python train.py --num_attention_heads=5 --norm="layernorm" --attn_scale=0.177 --init="normal" --init_std_qkv=0.0395 --lr_mult_qkv=0.7 --decay_shape="linear" --final_lr_fraction=0.05 --max_steps=8344
Each number is 128 + 32 x the weight over its row's rms, rounded and kept within 0 to 255. Layers, rows and columns count from 0. Numbers have three digits each. The size before them is the row's rms in percent of the matrix's.

# layer 2 attention output (transposed), 160x160, rms 0.514, rows 147-155, columns 0-159
088:120101097112158165098151173121125161102161115065128158151143094139083131148165225102109116142101068106127086137101158141062089138185106173114111102127156109153144111179102055154124160096168143133121106169148120212088085154148130139129110110186143137146123159153111086150161166129143153097138091115095062124129166132153113155140121152142164171127106071097125145124142104160172094135107073167064198122072114129137087130159087125169128132125066163152135149080133142087051152166114099
101:225070186173088117146141148103114135131107130114098173099119126103122109136096085146123165201166108102097179137141126139160146163116166116152083176097135083069117156110187131179161188084158076105094157091138148130141097095179146081119130168191094128115098196113111100101136151127119103108079102083138171132142122082096157076124154100105113111144165123152135109103095158129103166105135138120120112125180101060076137086129094165193109099192132117152141158154137088121104191127142109
125:107192137108165114145181108125125183110146100141131076226164172139168113103145120082136174126115038119130117158143166110099113173136133097133116112150166090084096171111084118126134155140112125128112092147129143130126135158131156162102138164146157056122148132187166127146217116165193052139090107144184116085157143119121119094136132124165164166110095021050087099123103138145138070132153108110144132129112112127169088129133090084082148109131126110171119157113099104100116174106110136
101:075132086167102061142133148154164155066102135103106070134109150164154162171047097079158161165116100157123126166134062111103128120147173132174107143105151079088088149174142187162107165129090114122166127061131115096159101135148166146121127114128148107141118114139061090122153069213082087075151136201096102101135102137129112139124158115131110101182139079115154131161149134102168119166165155162102107178214114136110144137142101139148110087132130098173110075165140131119130179142134101
096:188104103108160185153077146133166069186115137112152151065104154109101155128198146104147127084137088091164087139146175139103135160095088135188182172081135133111137147124125099080106204111104167149090164128157127077134100129081131130143094085163165146062144055068088111101075116157127186129116135099158105128149163189137193130099139125137137125148167102127100099119190122130136168119130170133131118118140171161092089129148100125111102115070112119117143164190169109109080108086156112
092:107174175138169102144159118077074138114124103117126140139114075097129131176154115105110206196125131122077092156091092136154079179154129087120100137128148128098141155103168170126149136189126132087191097140120106166076142151148140117105101139083084105103191139103124111165146150126066114162093140088099110078140193092109059107095146132132131178117118089093122161136142097122078140141141081152206147141139122124155114084144181128137072133107131118201075131152197116117138186122194111
097:150110141098147130128159187102126177126192121143103158121054123168127156121148154120158099088146073138111094130076106151092107127106085178124105098076149160075146101125110135126153130111115111209105171118171110132117143098147169109112151100152130121095095150064082133142125145123066187095101100091129163178183109204111152161137107082119097143092199139142104138164099145126135129074085173145110119126179168095043121122199116222136094181137119111132130124106146115122115171103147146
109:016142107116137087116094140190131126092181143109170101127110143157111098117167137138153099098154138191128088109110073077107099107160081129153091119088115174136117146148128137088153141123112178120126107122085164138163147184136160170130178069121110135124161142111125084176138108097142117056101120153117100160172085135103147203146151127150157184123149121102116190074083121153082083079152112124100154153117112133131151145173162153118111173156164041116135077091114110123149108163134206
121:114100131148159181088088114153108188177078150198127163119178122136104148146161086126058173066185112114087114099118167142161119140095122119101139137161094159109137181091149103175170121134110174114119131029139128137058185102131141113158164078123103077152150102095138106161105189108115075096147122083160116116148197180103152145120112141125087095160122126116129098162141129099105125104142131121113166129118133087146098064126125117133131135206144143126091185136171081126102185079152115
# layer 2 attention value, 160x160, rms 0.108, rows 148-155, columns 0-159
112:088109099168084121159111122140099161087135122112117157152122096152087150138142133162151150108146087125085149146089185141117130083174147126134083072160143125137122182132089090128212145060111159177151147089119122103099135212163167143124092096138146118127169164142101102080185100150163145067178098136164094147139143141155110208058170139075070128114161092166100106139218093137074124122119129139148093133168148122141099128159125147091122112065125087087127143102106138123103181178134113
100:128081090145136206100076151090108119109095154163145161089087163157077153152147120190176107106177093139090121132165119046170112164139130108083130203108083086177227145166080128089123149108102199082138141120114135113148148173117150138109072130107111183140137105136104083103084181073093124164146136133087143126125140125129120151128137160118129111125156160148151162177074106121141099084135129085144154107063141084115192141130096117135146092105152167099140111165138124107149063144131139
104:145089173122120157117132139067137102152174144199211144091132087098161151102185159181153124117132082103101139116157116155128156124086170101098146130122117159113090131083118112113127139121182138139125158128090195110114130156149135129123085138166087161138178129119197071105159166142159081159079119102143066154096201111124086171122164101154110136123131180160153159081089121140092179155118118068143111103064124108168107095101094151114138097117136134123149213139143074138045165128127156
106:135115132114135137105162139188121160153127161138135096156170086129137161109138053139106118097142131126176193110112092134073146083097157117063083066145144099137127093114141181165134056120139146155146137154156097089149148096095101124109146164117110167111099183122148123082163198096109097138105111176227126092090140093128107117165103101090136173141121071124142084114136141083130077158136125172131161074122077111149109151137151179175115119063169155139151130075177173126134155199151166
100:155090092100080119124109145165167128106108115154129125118109138114114180168084117118146107118192105117175164134098162098157186166123082196109128138164053064169161154182124106129145134163136096121087117178145129126160099055125113138173131127146111133151103145085133112067158116112137147130135139144160154150115065129101181138151080128118159071180186136109084087170103128066138118119100145128076096129133160158129177134129156145110174092101069167090167047127114104159164088159099055
106:137126129143060155192123121143145119124105082124108158134168071120124140140136168143110162114161120139125131156092153145108172143090229157101137112169137073103057092090146115181139154043199094154101128144104119086148100135100120081093153146190112171147123178109144112144148182104132133095178118152118138137144149116144099110069119097127063128144072095134102106122178092142071148152166133164134123174069099124171116102093160128154118130036152158130093135158150149112078146169177100
111:168154127049178165228165192089110061160107095130089140126153138139118112109113135112044102157064149101138152123138138150088142167159128108130157134122120106104123152137152186156143157137095150167139163135138124094192111125079166101104120189141091097125136112090130139163089147102080128134156109088122162189116166161147110090153091129157162103083053133133116130162084142161155167204119149128147144143064121139137112117065061100134111106125180126129085136148116117104086087104169143
126:153120087157110088116176144096128141117052093132145139101033102138098094110062106109162141150139112105148166155094206110136161129156117138165105069186083061149123143151118144125087132103124097124141127216166136120138130140141136174165135109110108144087090155158061149111122049174112165165146117160160148119087091101133089126128123117125179083159130117168118143141106102066178124092144148126130099123162127144129139158134202188105093055097101104142154101186132145102123115159130072